{
  "num_hidden_layers": 13,
  "hidden_size": 320,
  "num_attention_heads": 5,
  "num_key_value_heads": 5,
  "head_dim": 64,
  "intermediate_size": 1280,
  "vocab_size": 32000,
  "hidden_act": "tanh_gelu",
  "norm": "layernorm",
  "norm_place": "pre",
  "norm_eps": 1e-05,
  "positions": "learned",
  "qk_norm": false,
  "attn_scale": 0.125,
  "bias": "all",
  "tie_word_embeddings": true,
  "parallel_block": false,
  "extras": ["capped logits"],
  "init": "normal",
  "init_std_qkv": 0.0224,
  "init_std_o": 0.0044,
  "init_std_up": 0.0224,
  "init_std_down": 0.0044,
  "optimizer": "soap_variant",
  "learning_rate": 0.00515,
  "lr_mult_qkv": 0.7,
  "beta1": 0.95,
  "beta2": 0.99,
  "lr_head": 0.0121,
  "max_grad_norm": 1.0,
  "warmup_steps": 200,
  "schedule": "wsd",
  "decay_fraction": 0.8,
  "decay_shape": "linear",
  "final_lr_fraction": 0.05,
  "batch_tokens": 262144,
  "max_seq_len": 2048,
  "doc_mask": true,
  "train_tokens": 516800000,
  "max_steps": 1972,
  "dataset": "wikipedia_en"
}
Each number is 200 + 40 x the weight over its row's rms, rounded and kept within 0 to 999. Layers, rows and columns count from 0. The size before them is the row's rms in percent of the matrix's.

# layer 8 MLP up, 1280x320, rms 0.109, rows 35-207, columns 280-319
090,183,209,190,180,196,245,170,202,269,243,166,147,270,188,261,131,143,160,173,214,199,265,176,232,255,180,202,206,178,205,177,142,243,184,277,252,247,203,150,192
098,128,220,260,205,213,180,219,214,212,227,159,173,196,152,162,157,159,168,111,255,232,157,178,154,155,187,186,269,192,239,181,188,214,230,184,176,286,132,213,125
090,211,199,157,147,187,147,171,249,163,210,157,256,194,194,216,197,164,181,179,285,223,193,176,181,260,212,207,183,235,221,152,184,269,255,194,248,225,200,252,181
089,218,227,182,262,193,187,218,199,187,195,271,153,234,211,149,200,224,176,215,226,187,273,180,159,179,184,168,299,131,198,184,191,278,214,222,163,157,167,192,175
096,220,189,199,188,218,280,235,119,175,123,179,232,165,156,251,188,202,246,177,197,174,206,187,248,173,138,221,240,151,167,209,272,236,288,184,161,223,219,129,197
092,175,184,130,221,199,197,270,184,174,126,199,183,133,160,234,173,118,211,265,176,212,206,221,192,168,173,211,177,153,186,213,170,212,149,141,271,263,171,212,204
100,222,197,218,122,186,185,190,178,283,194,201,242,175,218,130,217,146,200,210,253,233,193,249,175,167,133,228,191,180,195,220,201,167,238,176,177,223,205,205,239
096,296,194,150,184,210,193,269,195,177,217,223,257,166,124,168,252,143,191,217,179,237,170,169,201,156,191,166,166,140,266,115,193,214,220,224,305,260,221,227,196
100,177,208,266,270,130,196,243,211,164,171,207,191,135,171,199,152,226,244,253,166,244,218,129,142,270,221,144,166,220,163,196,229,270,141,209,158,189,258,121,163
103,152,239,261,211,285,171,219,185,177,190,155,286,185,205,226,168,191,123,167,218,222,265,150,218,180,242,241,190,226,260,212,180,173,165,219,212,201,244,206,125
107,240,248,206,197,196,205,203,232,179,135,215,207,144,190,204,148,251,188,150,150,215,244,285,175,153,143,214,240,240,179,222,211,173,149,271,155,259,222,176,140
096,130,232,111,235,247,210,146,285,191,149,169,273,256,233,230,193,186,234,244,182,180,133,246,221,206,285,297,223,199,225,229,223,225,274,242,199,201,173,192,165
108,161,161,192,217,179,194,111,250,151,268,249,162,169,160,174,173,279,175,150,173,142,221,220,188,296,113,187,197,267,173,280,189,244,188,185,327,136,156,229,149
095,272,262,206,177,209,204,156,161,231,225,146,165,158,263,266,171,207,203,227,171,203,171,170,181,256,197,208,158,190,196,199,140,164,269,196,205,248,223,194,205
101,152,244,201,246,167,205,160,225,228,259,247,133,175,147,168,215,175,133,168,182,215,168,175,167,169,156,175,275,212,244,118,289,225,196,139,193,223,192,240,235
092,124,93,212,205,183,228,261,212,217,219,220,229,197,207,248,164,176,167,241,209,144,203,162,167,228,209,234,188,224,219,227,184,175,223,145,189,186,195,189,180
096,209,233,139,221,246,184,177,186,245,190,214,231,109,224,198,225,149,156,264,193,215,208,264,197,167,185,205,195,230,224,184,175,181,149,240,97,229,215,211,128
097,202,236,181,236,217,210,256,151,185,184,156,240,198,315,256,208,195,187,247,244,218,177,186,182,148,178,262,199,212,208,172,189,177,206,262,209,160,186,221,261
103,124,204,147,195,150,244,227,179,199,222,259,196,185,139,186,266,216,211,188,271,201,234,224,201,92,220,158,188,228,144,182,90,139,310,203,198,176,243,230,204
100,205,222,205,163,173,118,242,159,204,344,285,175,142,127,233,171,197,248,142,254,278,258,183,219,181,219,330,175,192,203,213,249,214,183,258,212,156,199,195,233
105,266,140,221,195,103,231,256,169,163,153,253,149,189,243,162,173,168,264,196,195,154,183,182,250,180,250,199,173,111,214,223,159,178,220,138,220,172,145,198,225
092,112,200,193,215,168,210,223,173,176,167,230,227,147,193,185,241,192,193,174,204,157,187,91,224,164,244,226,168,146,255,197,159,244,153,251,156,163,241,200,159
095,180,187,87,149,200,152,187,177,189,214,197,175,190,215,152,167,249,225,164,241,133,242,134,164,167,176,146,127,145,203,178,206,219,246,318,178,212,220,249,202
090,218,168,214,270,171,315,172,133,153,228,259,246,186,298,232,130,226,161,194,182,153,250,220,121,254,247,239,238,198,270,280,225,222,223,181,194,295,294,231,178
092,173,236,284,197,278,264,148,194,225,180,200,176,236,208,246,220,189,190,185,191,305,208,206,206,238,250,231,126,187,216,213,268,315,178,182,207,217,189,204,172
100,231,246,179,179,198,264,123,226,169,137,291,196,217,164,228,123,200,219,196,211,205,203,234,211,235,130,229,183,215,171,237,264,105,227,216,200,172,197,249,210
107,87,239,223,217,209,245,208,136,155,232,114,113,192,200,156,201,180,207,248,93,219,132,146,154,270,100,193,131,194,140,191,240,241,284,209,199,129,184,234,228
093,137,220,150,216,206,240,211,206,200,227,176,253,110,181,140,149,231,173,177,202,231,167,213,251,156,252,117,234,197,208,220,253,270,207,210,170,181,116,233,159
097,185,231,236,179,186,166,268,196,195,199,291,198,198,91,96,197,170,194,186,209,204,197,116,312,181,179,227,221,236,182,138,209,192,254,194,252,255,205,208,225
097,198,251,228,277,182,193,205,199,231,187,207,236,142,204,168,282,215,200,106,176,201,166,223,83,140,222,262,249,160,179,255,159,203,249,176,112,130,266,220,222
105,171,167,225,297,153,83,176,178,257,207,194,237,207,282,191,176,231,194,180,200,196,171,196,211,199,170,249,227,133,147,122,235,217,176,96,268,189,235,223,264
098,150,215,242,147,267,190,238,264,165,217,186,215,166,152,215,187,201,196,170,226,159,145,145,196,280,167,190,167,157,216,260,230,170,154,203,160,216,239,225,198
106,251,128,243,252,165,230,220,192,175,160,149,186,216,162,166,251,192,118,178,211,196,169,275,147,169,209,190,246,244,213,217,282,152,178,238,207,195,172,204,201
101,231,211,170,176,273,197,180,272,224,185,183,242,225,146,189,185,224,137,175,185,227,201,204,243,170,226,205,248,180,219,208,214,186,203,188,99,207,258,147,118
112,218,228,168,229,203,269,229,224,135,231,168,140,168,189,258,234,205,185,216,188,203,213,190,216,214,241,189,220,232,98,224,107,199,265,234,226,174,188,272,215
091,156,142,123,215,168,215,133,266,210,256,173,174,210,184,240,216,268,210,195,202,140,254,240,170,165,192,230,232,226,193,204,191,206,270,144,164,250,161,173,174
096,204,216,222,150,204,205,235,152,201,254,164,209,169,199,168,211,150,180,165,189,200,181,204,182,241,171,232,217,227,159,205,232,220,230,193,214,169,168,173,209
096,199,180,268,190,130,203,145,193,214,221,169,237,226,173,149,152,168,139,256,238,265,226,231,215,193,132,201,166,200,189,325,214,230,238,206,169,196,155,171,194
095,208,210,274,212,258,269,223,226,155,251,210,270,178,163,249,220,164,225,194,158,194,195,179,265,165,224,224,166,200,260,225,270,205,165,178,176,156,242,207,189
105,247,193,180,193,253,273,181,218,208,200,134,203,217,205,224,198,248,188,248,247,143,190,255,217,222,138,198,232,221,135,158,179,214,112,199,113,184,195,213,152
093,95,226,244,209,188,181,184,176,168,143,199,277,149,184,174,222,246,211,171,257,242,253,204,200,219,195,223,161,168,236,186,223,223,171,198,195,203,231,232,213
113,188,231,222,209,281,200,254,250,179,209,256,247,238,187,220,207,211,213,203,173,190,166,212,218,154,102,176,260,207,217,56,259,172,177,193,148,163,220,170,197
092,165,145,188,244,245,203,269,206,249,190,215,198,204,238,171,134,193,170,228,206,267,180,204,193,270,206,120,176,141,174,203,190,170,211,228,185,216,189,213,160
091,194,176,242,89,157,165,244,250,276,267,233,287,246,187,144,215,197,103,204,206,196,194,165,145,135,265,187,219,196,211,153,222,181,160,185,190,242,275,220,144
095,196,146,207,208,153,191,163,94,243,205,200,161,206,207,188,216,143,201,214,189,164,156,231,168,143,204,188,237,209,234,227,235,220,158,137,220,185,187,176,179
102,154,223,192,182,197,264,177,255,155,185,151,190,186,273,235,216,227,224,169,138,262,201,273,170,153,206,170,158,223,166,193,219,205,200,193,201,186,189,126,200
101,212,238,247,219,220,235,216,159,224,184,216,250,137,191,139,196,221,199,201,163,144,211,209,210,210,183,143,164,136,227,239,256,165,228,218,226,231,172,184,165
105,245,120,236,201,144,200,92,169,232,240,175,216,192,202,224,222,181,154,213,230,175,148,199,209,157,169,222,207,258,258,151,219,178,203,222,205,229,164,244,189
098,210,237,130,246,201,231,177,285,189,202,204,183,225,180,172,223,219,193,267,268,227,233,175,150,211,101,215,178,217,210,148,182,168,153,197,249,237,193,136,175
099,169,283,198,157,180,179,155,228,188,179,182,279,278,188,159,252,220,177,153,152,245,225,226,198,172,230,196,247,187,192,171,290,166,103,270,234,188,273,205,197
105,129,216,252,159,139,165,290,217,132,177,192,216,127,170,191,197,252,233,208,141,244,196,181,207,176,178,167,282,136,163,228,196,156,228,178,149,199,174,149,198
097,155,274,173,175,181,185,205,188,214,196,289,228,194,266,245,219,275,144,156,146,242,216,196,180,243,238,198,153,246,208,160,269,169,180,195,269,233,187,230,192
108,198,164,214,207,143,184,205,191,139,232,203,191,147,175,141,201,129,140,172,250,156,222,219,185,238,179,169,192,196,235,159,227,241,139,181,220,95,233,233,235
100,191,200,234,166,171,220,223,168,151,153,164,242,227,243,217,212,194,204,162,154,175,251,226,189,176,256,261,194,215,247,228,145,154,172,190,155,205,85,230,211
098,238,169,241,242,129,203,141,108,194,250,178,219,207,201,244,228,218,189,198,174,190,201,208,231,229,205,225,213,170,228,228,209,265,264,190,240,200,183,171,157
101,215,226,186,192,188,195,224,177,186,151,137,202,114,226,276,213,211,292,252,169,217,139,123,161,169,130,197,226,141,229,206,243,164,161,257,125,221,176,154,147
102,219,131,224,198,202,164,223,226,218,158,205,187,204,203,196,235,269,162,197,252,183,195,149,123,240,167,200,189,160,254,205,195,274,160,221,238,282,207,212,210
090,179,180,155,142,179,208,146,185,204,264,219,163,224,171,217,235,195,155,179,204,190,228,185,179,275,133,156,186,222,171,291,219,170,208,201,167,197,151,240,162
100,118,192,142,196,201,244,203,195,187,213,202,182,167,237,206,237,195,230,120,215,238,151,303,221,223,204,224,222,186,258,124,186,175,194,192,188,166,197,184,249
092,228,199,172,176,167,221,198,178,192,183,255,208,258,141,148,216,170,196,169,170,280,219,121,132,182,182,222,201,211,200,189,193,225,215,289,182,130,168,185,221
101,181,254,193,184,231,136,179,206,186,179,200,191,178,168,158,127,203,165,226,172,153,180,204,225,179,233,175,240,190,167,211,211,231,202,143,200,192,213,232,171
104,240,246,218,200,189,171,147,213,214,161,236,140,222,299,146,245,176,156,221,168,208,135,177,216,146,209,235,263,186,115,209,205,135,173,191,167,202,224,166,232
099,243,197,257,179,188,224,244,252,219,242,215,149,221,197,220,252,171,240,167,270,88,212,293,132,175,120,240,264,134,212,225,223,198,181,175,222,192,270,179,194
089,203,230,191,162,199,129,180,175,150,157,171,257,171,150,189,159,230,125,177,156,209,188,231,197,170,229,225,180,192,228,172,184,177,175,148,261,128,212,166,207
102,172,228,197,182,185,137,209,242,106,100,227,234,217,215,161,204,187,198,233,143,233,223,186,190,224,212,144,239,184,171,164,117,144,204,144,211,221,231,154,178
092,188,191,222,227,135,139,212,159,155,232,150,254,205,223,248,156,191,197,235,259,222,222,174,238,211,199,243,273,170,162,252,275,202,187,182,177,188,201,147,163
098,185,145,240,155,207,208,224,198,249,162,229,178,197,249,213,251,176,148,113,168,191,213,194,211,235,213,230,165,125,193,214,220,203,200,210,226,256,178,292,161
104,233,206,204,162,168,256,202,201,211,186,239,114,137,206,135,181,229,178,226,159,242,252,152,181,213,202,197,133,160,158,215,230,219,188,213,216,295,207,171,196
098,229,243,158,205,243,257,188,163,233,216,239,196,200,146,167,214,160,254,231,169,156,177,103,175,244,132,212,290,216,176,191,262,208,254,215,162,175,181,128,254
097,166,209,189,174,196,235,220,208,153,183,315,221,139,176,218,165,204,201,187,143,153,224,266,236,113,212,210,211,235,205,167,221,177,257,176,243,99,165,262,154
109,285,268,222,256,157,132,227,246,191,221,168,126,155,150,186,168,187,209,228,178,211,176,206,206,170,230,175,93,122,242,271,228,113,228,172,226,120,220,227,210
092,241,203,256,212,239,229,211,228,143,155,187,176,182,223,236,143,156,135,180,191,208,207,186,119,314,227,191,214,208,175,144,272,134,214,190,255,184,175,242,156
104,260,214,265,227,236,236,150,177,184,222,141,246,192,209,213,289,207,211,127,282,187,212,168,181,236,223,263,166,199,123,154,220,201,155,138,302,182,288,153,159
096,190,218,209,186,227,201,202,246,111,218,228,264,170,245,232,180,202,199,189,214,218,287,205,156,292,291,120,187,223,186,180,243,201,214,175,311,172,244,225,233
105,202,184,176,207,222,119,194,236,246,183,203,137,214,124,201,200,159,233,233,251,171,247,225,215,242,236,193,190,198,202,138,227,161,127,176,177,168,158,212,226
096,142,139,204,210,271,158,203,182,229,177,136,169,229,272,195,237,164,236,202,194,264,204,297,231,189,224,170,188,152,178,170,225,202,216,261,231,127,72,223,236
102,101,236,222,202,240,224,189,101,190,227,160,191,228,224,187,230,197,186,90,202,216,135,215,243,129,156,184,109,188,135,205,241,173,217,171,160,240,159,235,191
106,169,150,230,184,200,169,208,204,232,190,231,197,177,162,218,94,218,137,213,201,163,167,124,149,162,188,224,234,141,227,232,144,227,223,161,140,265,214,180,188
097,151,209,176,173,165,209,209,197,147,271,232,207,286,222,227,250,172,228,147,251,257,255,278,285,204,226,204,270,171,216,219,207,197,135,193,180,199,281,156,228
100,155,192,239,209,172,209,203,183,204,240,210,239,209,281,164,148,251,209,168,270,202,214,306,259,161,190,147,178,182,216,147,282,169,267,143,252,172,255,240,160
097,158,183,217,169,239,195,146,163,184,228,125,203,233,165,200,216,290,133,243,168,162,212,173,150,220,180,236,189,170,124,191,227,203,163,129,266,255,239,165,170
141,133,293,197,218,239,252,202,192,210,248,114,185,191,265,237,196,215,191,175,175,221,108,161,238,164,158,195,83,161,219,203,240,164,227,213,167,177,253,176,203
108,187,188,208,209,144,210,127,232,179,149,173,200,159,241,190,146,255,232,133,191,236,240,235,206,249,267,155,246,185,222,193,266,207,218,294,185,312,252,214,194
095,231,206,223,221,175,210,230,214,213,240,183,156,200,192,181,250,151,104,130,152,206,222,180,237,197,226,250,137,136,193,185,186,277,157,182,193,166,171,200,248
101,202,253,179,198,181,143,155,162,212,180,189,222,252,164,210,206,212,224,195,275,168,161,190,133,105,108,163,234,187,253,161,218,263,195,270,246,198,237,187,159
095,177,224,235,195,164,220,112,47,204,221,278,189,198,170,232,211,109,255,183,206,245,98,152,140,243,251,185,135,189,125,183,168,245,262,146,90,218,134,173,222
102,238,191,210,250,168,110,150,300,120,186,226,188,232,183,241,238,250,230,166,143,227,156,223,229,197,168,181,241,206,216,197,231,203,184,234,224,231,291,176,188
092,206,242,248,207,246,193,143,151,220,212,220,246,231,209,133,192,159,157,184,181,182,174,180,215,194,267,188,229,205,171,174,236,109,275,191,200,216,261,213,143
099,163,235,240,196,215,213,188,194,183,190,168,258,203,188,251,200,218,251,198,224,163,180,250,152,133,174,244,253,265,130,204,215,193,149,177,160,153,159,198,325
107,305,258,231,222,203,194,140,207,163,263,218,202,242,159,229,183,208,266,172,224,199,193,203,267,242,224,179,162,159,294,280,219,178,151,180,180,183,219,210,200
098,207,225,178,164,220,215,133,238,221,209,161,191,198,218,133,239,164,187,187,260,251,196,160,185,214,216,173,184,218,185,200,252,142,183,187,299,202,228,189,222
093,224,214,209,145,244,147,190,129,170,224,234,146,203,231,155,222,170,235,280,198,224,207,220,90,238,210,202,176,214,187,275,228,291,170,260,221,205,165,100,170
097,267,259,194,191,228,226,252,199,185,216,261,193,181,241,167,185,295,190,192,137,244,220,202,253,191,211,158,194,194,203,265,217,230,216,262,151,223,255,282,204
094,198,212,192,154,233,219,104,167,208,214,194,223,154,223,186,275,230,228,243,170,153,255,236,126,170,210,179,201,241,224,125,235,217,185,195,199,155,193,218,281
095,202,237,267,188,201,248,169,235,176,231,224,122,184,208,304,160,215,160,215,226,213,221,159,305,261,239,163,162,194,184,215,216,166,165,192,233,234,268,159,214
094,188,183,152,184,227,152,209,244,162,157,165,182,191,160,167,211,237,105,215,193,230,263,204,203,186,217,157,217,250,223,179,290,208,148,228,288,178,98,193,229
102,174,178,186,137,178,134,226,165,196,193,202,203,221,186,125,188,201,207,200,167,250,250,152,224,195,138,213,225,165,186,145,203,234,145,185,187,151,165,192,175
097,166,162,225,231,217,159,162,222,187,170,212,229,240,189,193,129,172,214,198,238,210,137,250,250,216,216,223,201,222,193,174,199,208,179,212,229,169,225,206,205
115,206,199,272,176,208,225,198,268,199,206,198,162,132,276,164,174,199,310,194,207,259,213,198,187,207,190,181,141,132,134,139,255,182,188,238,183,188,174,137,229
095,111,231,249,308,206,124,187,171,212,191,217,219,185,241,262,292,207,261,209,227,284,184,163,242,186,271,235,161,204,188,236,218,172,273,185,153,231,174,155,147
102,140,209,237,287,220,180,215,174,233,183,236,258,215,210,149,224,191,179,163,201,173,233,150,179,182,177,197,244,129,231,177,192,174,184,201,306,202,192,153,218
093,238,245,238,209,184,138,183,168,130,189,199,222,157,205,192,219,156,135,169,281,208,221,223,185,160,181,176,66,217,222,225,219,157,237,128,124,206,199,242,258
085,191,274,197,168,161,190,210,194,185,100,306,234,113,197,240,255,222,179,179,233,243,212,179,131,268,236,216,131,276,228,142,129,222,245,213,252,210,127,243,179
103,197,178,183,163,175,119,251,188,190,144,240,213,168,139,240,141,222,157,160,218,188,231,203,134,218,150,91,187,256,111,271,197,150,245,264,267,138,155,235,220
098,214,209,147,177,193,240,87,231,140,103,163,221,219,206,213,181,200,154,163,147,194,213,147,216,166,178,233,190,262,223,166,253,104,257,153,231,216,228,257,169
102,185,201,196,173,229,219,220,200,202,243,165,219,206,237,163,169,236,183,240,204,170,187,225,302,170,228,146,197,158,220,144,124,223,224,256,185,210,220,269,182
106,103,272,81,124,175,188,252,163,230,189,229,189,201,171,115,228,156,215,163,222,196,199,206,238,126,198,170,176,176,193,180,235,199,168,161,222,149,185,180,174
097,161,124,231,216,182,257,249,225,248,210,160,148,135,205,231,221,154,145,304,222,200,211,192,194,218,179,217,139,218,170,241,181,204,196,242,260,235,222,209,159
096,181,237,261,239,196,131,176,176,222,264,156,244,183,191,201,322,239,217,247,167,219,159,192,195,275,155,233,225,178,181,164,224,211,218,190,212,242,184,201,211
106,269,176,250,186,262,244,141,218,163,216,197,123,209,184,165,189,198,170,178,197,212,274,202,249,132,214,204,153,232,161,220,258,224,208,190,251,167,225,134,233
095,195,236,216,222,198,139,126,189,230,193,180,220,240,117,209,195,129,192,239,153,219,250,203,195,177,276,232,149,160,134,142,235,175,163,157,240,194,140,260,143
096,167,240,169,188,179,170,239,267,164,258,239,215,145,157,225,178,233,188,249,227,177,152,156,146,141,186,197,251,86,240,178,248,210,178,126,262,225,249,172,205
101,203,172,223,183,182,224,186,179,187,155,139,221,125,188,214,182,294,228,158,181,233,211,196,232,199,151,206,232,209,201,229,266,284,168,216,181,210,243,184,195
092,215,193,182,190,296,234,238,110,205,192,149,240,280,163,198,247,194,205,220,230,148,198,241,247,216,239,203,197,194,131,216,182,146,216,227,260,131,222,253,96
097,191,186,277,180,154,220,202,211,127,205,191,190,197,172,185,127,189,182,165,163,256,202,234,175,158,278,272,275,179,197,201,182,186,139,211,218,258,171,252,222
102,140,223,137,183,129,219,171,274,187,201,245,250,211,217,172,154,231,235,244,189,167,258,119,285,161,260,211,169,228,294,208,231,200,226,226,266,191,147,138,179
099,202,127,157,178,166,240,188,166,200,105,167,186,205,297,244,160,206,229,303,225,164,165,202,196,202,150,251,302,126,250,163,244,126,175,222,168,183,247,216,165
089,216,158,99,216,212,234,194,226,133,219,166,176,208,196,227,218,192,222,193,194,187,232,202,172,152,178,275,246,167,215,215,159,211,177,210,253,295,191,211,173
099,266,212,280,258,217,172,166,204,219,208,137,138,173,278,186,186,187,211,297,160,194,230,235,181,196,153,248,134,230,210,234,186,207,247,218,171,285,126,218,139
128,244,211,230,243,181,177,163,182,234,169,159,179,210,254,224,198,214,227,228,162,181,164,164,213,201,189,122,161,184,228,226,179,212,171,170,177,252,145,214,95
097,208,234,188,142,185,141,146,218,201,218,173,238,206,229,223,205,207,179,247,194,250,308,210,174,243,169,207,179,255,241,165,150,188,226,222,233,246,189,265,175
104,195,199,174,202,183,151,266,205,202,230,170,206,276,136,201,167,236,201,263,236,240,202,179,201,225,127,164,188,90,265,186,247,151,255,212,165,204,220,190,238
116,254,168,191,166,232,185,205,114,205,257,204,197,243,136,210,196,108,180,202,228,164,200,225,106,193,197,205,169,216,153,178,175,129,210,142,184,227,166,213,231
099,183,224,201,225,197,249,224,142,194,208,195,180,191,231,223,117,232,125,217,246,243,301,201,206,209,211,191,155,244,150,221,166,191,106,182,201,248,207,271,189
103,134,91,163,201,285,134,180,281,185,208,240,263,126,285,181,203,226,213,221,173,151,178,161,154,204,172,191,149,248,197,184,265,298,152,207,193,144,200,189,183
118,157,292,241,142,128,137,187,196,226,246,177,193,216,158,190,244,145,215,227,239,187,214,213,288,200,169,192,137,194,206,156,254,206,246,225,252,210,170,214,193
092,150,211,160,147,172,129,126,221,209,205,240,207,213,138,203,196,157,143,236,204,155,264,207,192,167,185,198,205,212,226,141,247,267,195,199,206,257,219,237,245
091,188,255,175,210,247,205,224,264,160,237,186,181,232,221,220,187,170,133,151,203,217,162,195,220,151,185,194,224,118,194,228,237,247,127,182,186,164,158,203,179
095,218,229,213,208,187,181,191,139,191,169,196,223,243,166,186,211,237,137,184,184,253,175,244,216,183,179,264,213,241,144,145,233,180,206,161,223,252,196,236,215
098,245,228,186,213,144,117,209,218,249,185,200,224,137,171,196,198,225,203,255,109,215,213,223,155,175,194,199,234,128,260,209,170,245,122,222,126,172,230,251,119
108,231,176,164,156,239,137,214,173,129,208,147,228,156,211,212,188,275,194,151,171,223,215,236,266,194,164,235,185,218,175,170,240,155,254,120,223,196,158,237,182
102,164,179,224,205,206,164,152,141,199,231,173,223,230,224,220,236,210,194,196,259,206,195,246,271,179,195,173,163,158,168,211,189,179,275,143,241,247,195,195,199
115,179,232,240,225,175,251,136,209,149,181,279,149,201,253,179,248,180,215,183,139,154,201,217,167,253,158,190,120,209,159,230,168,260,285,175,307,98,186,209,223
092,187,206,247,191,192,290,192,192,102,307,207,179,172,173,187,202,252,172,276,161,194,205,86,138,222,184,162,209,171,234,250,224,130,241,218,221,249,194,203,209
102,251,202,220,189,226,243,187,243,167,197,287,222,237,199,184,235,188,199,224,177,203,218,191,297,234,151,205,274,249,198,175,248,226,209,216,189,135,176,217,180
109,283,165,203,247,193,214,186,216,244,174,167,154,165,272,208,219,222,121,225,118,182,178,181,149,201,252,166,203,217,217,122,229,238,200,263,189,295,181,202,171
098,196,207,269,124,234,154,173,186,215,166,201,99,231,192,218,232,267,196,238,252,162,193,212,193,154,141,174,238,161,267,197,221,186,191,132,206,247,167,158,181
091,248,158,201,180,181,170,268,185,160,128,219,169,208,174,229,164,153,142,130,227,186,164,127,210,203,241,214,268,228,216,201,169,204,120,154,104,240,233,170,147
096,216,180,268,240,222,214,173,141,182,154,268,209,210,162,173,240,256,114,200,221,216,244,157,262,211,220,208,207,169,204,247,143,145,178,211,169,254,165,189,187
100,187,219,287,183,219,135,196,138,165,117,259,209,187,241,285,146,204,144,202,157,229,198,189,184,252,235,209,166,196,246,288,193,174,259,196,172,115,187,227,140
098,223,194,255,170,269,203,248,169,193,208,170,159,144,209,189,205,220,187,248,248,243,195,246,215,95,185,284,188,187,226,163,256,210,235,195,248,220,188,219,257
097,194,186,208,176,218,200,218,213,196,165,153,211,156,286,244,148,153,222,202,186,144,189,214,165,205,143,254,210,251,263,177,202,214,187,181,216,210,190,202,228
094,182,282,246,215,165,198,189,238,235,261,165,155,252,157,260,250,241,228,254,257,189,289,210,159,263,203,161,179,118,189,132,206,236,243,145,270,188,157,153,200
104,190,199,240,178,234,257,217,195,124,190,192,169,206,200,205,155,214,209,156,123,236,225,182,152,202,205,212,252,248,233,123,264,267,224,206,279,139,68,257,194
094,238,297,233,235,188,177,194,265,214,245,197,184,164,219,218,252,299,155,230,211,163,192,217,151,186,208,218,226,187,211,203,214,288,187,183,214,188,250,186,134
093,215,226,200,154,239,168,269,195,155,225,218,230,183,235,152,238,157,159,162,205,243,196,221,112,218,253,135,195,186,225,233,272,182,178,141,193,208,184,195,269
099,219,201,129,254,191,169,202,207,264,197,216,155,249,136,188,264,146,155,227,230,124,167,108,226,246,219,165,192,207,207,216,185,190,138,278,180,283,147,140,266
089,197,164,224,168,198,182,139,211,231,219,211,248,192,180,150,228,207,164,199,191,187,155,162,202,180,173,178,150,201,166,252,193,191,214,178,213,222,243,120,187
103,179,207,245,208,204,153,198,173,207,154,235,112,183,214,153,243,246,213,171,158,180,179,247,171,226,236,184,196,258,196,273,215,136,197,138,222,174,186,197,201
095,170,172,195,177,138,215,182,161,217,264,263,236,164,184,246,211,221,183,192,170,162,167,163,173,175,213,159,227,272,258,158,141,229,150,160,129,194,151,186,203
098,125,163,277,279,203,211,249,198,241,192,214,230,177,213,118,198,125,232,212,215,187,278,215,245,144,107,249,199,155,246,199,183,186,322,240,157,208,258,184,190
096,166,177,235,172,239,233,205,176,169,214,204,211,201,203,222,183,259,253,218,183,258,172,217,183,232,150,204,221,296,210,249,255,198,210,200,178,254,192,160,162
096,230,172,282,234,258,131,254,195,255,220,256,227,144,227,167,276,195,199,194,129,205,202,219,210,160,186,173,175,102,201,229,294,154,207,127,149,187,190,155,203
098,256,179,169,167,196,224,158,272,258,239,225,177,227,238,226,177,186,144,215,167,239,198,134,232,203,193,251,222,250,150,200,215,252,202,195,214,138,218,261,198
103,239,242,238,188,188,229,190,232,241,193,251,226,169,149,215,234,189,227,128,232,205,139,274,153,184,251,149,215,162,174,224,182,230,221,209,168,205,194,256,249
105,210,190,254,182,197,205,217,175,231,278,203,184,265,200,177,191,189,249,180,143,202,179,242,196,221,157,202,104,261,199,245,209,213,206,192,238,269,153,216,168
104,165,211,241,212,158,143,214,197,193,227,205,256,177,196,130,225,235,198,216,183,249,200,206,258,165,82,241,207,105,222,165,214,197,168,232,109,223,65,214,137
089,208,215,238,191,188,157,215,206,197,185,228,186,197,215,166,150,236,184,186,179,183,190,88,153,222,211,165,151,201,210,194,193,202,236,187,200,184,209,192,212
132,179,161,180,141,158,233,104,152,218,256,233,199,197,229,191,221,187,259,225,111,272,190,239,197,145,247,209,256,246,246,207,209,179,197,244,139,198,120,182,185
099,159,222,283,247,219,229,142,178,217,220,251,219,185,264,83,255,186,178,137,269,138,175,151,167,138,169,171,172,157,207,144,202,175,240,143,229,208,244,249,158
110,150,204,233,251,227,229,185,186,240,191,202,243,168,174,188,153,168,121,170,181,193,211,195,258,181,143,190,120,204,164,256,184,188,172,190,228,184,198,216,179
100,219,244,210,171,134,172,206,232,158,233,203,254,193,159,240,164,200,174,135,203,200,228,162,135,210,221,227,188,185,187,158,111,237,194,196,249,223,253,205,230
111,243,184,285,237,127,142,227,204,216,170,132,150,233,199,195,231,222,181,196,190,199,201,244,211,265,230,143,198,203,211,76,252,257,219,227,200,153,171,211,197
097,174,191,241,207,222,137,194,196,212,222,195,235,197,142,231,223,122,157,209,169,210,193,149,229,210,186,128,178,212,102,164,212,174,158,108,257,261,225,217,151
099,207,152,234,154,161,180,244,253,226,179,298,162,192,115,205,195,200,179,215,245,134,153,197,187,251,216,184,213,238,199,185,182,234,231,156,194,169,127,128,183
104,203,199,194,248,192,169,258,219,227,286,260,185,175,247,144,234,174,250,155,268,141,237,145,186,218,202,198,256,166,212,209,155,154,221,194,253,118,220,200,119
101,213,193,185,182,208,197,147,226,193,176,199,200,234,135,267,183,201,151,119,175,208,166,201,201,236,237,92,159,254,183,208,159,228,103,221,210,243,222,235,170
098,204,209,250,207,176,198,154,192,170,270,185,200,167,171,194,208,191,235,178,167,267,203,194,214,166,258,143,222,131,191,181,181,205,147,261,186,270,226,272,205
092,215,262,104,159,191,230,199,242,97,230,258,189,123,201,257,248,200,240,195,121,116,270,225,242,146,125,186,182,204,182,242,185,222,269,200,185,209,235,232,250
108,176,193,227,161,186,260,174,257,115,238,285,169,219,217,284,268,148,141,170,213,210,205,191,283,193,184,329,201,238,204,171,183,196,199,161,202,188,246,125,96
103,179,235,267,201,197,179,223,238,171,230,129,260,128,263,205,153,245,194,232,196,254,113,257,253,199,159,233,106,184,259,187,220,197,171,185,194,219,229,184,177
102,231,173,138,220,201,178,172,199,154,282,266,194,229,195,233,187,227,107,268,171,211,170,165,235,162,155,200,197,203,228,122,161,183,166,217,212,184,163,125,151
092,183,140,254,266,256,159,175,157,203,228,186,228,185,250,202,240,244,153,200,199,178,209,119,118,170,174,176,188,201,189,127,177,178,200,209,207,254,140,144,222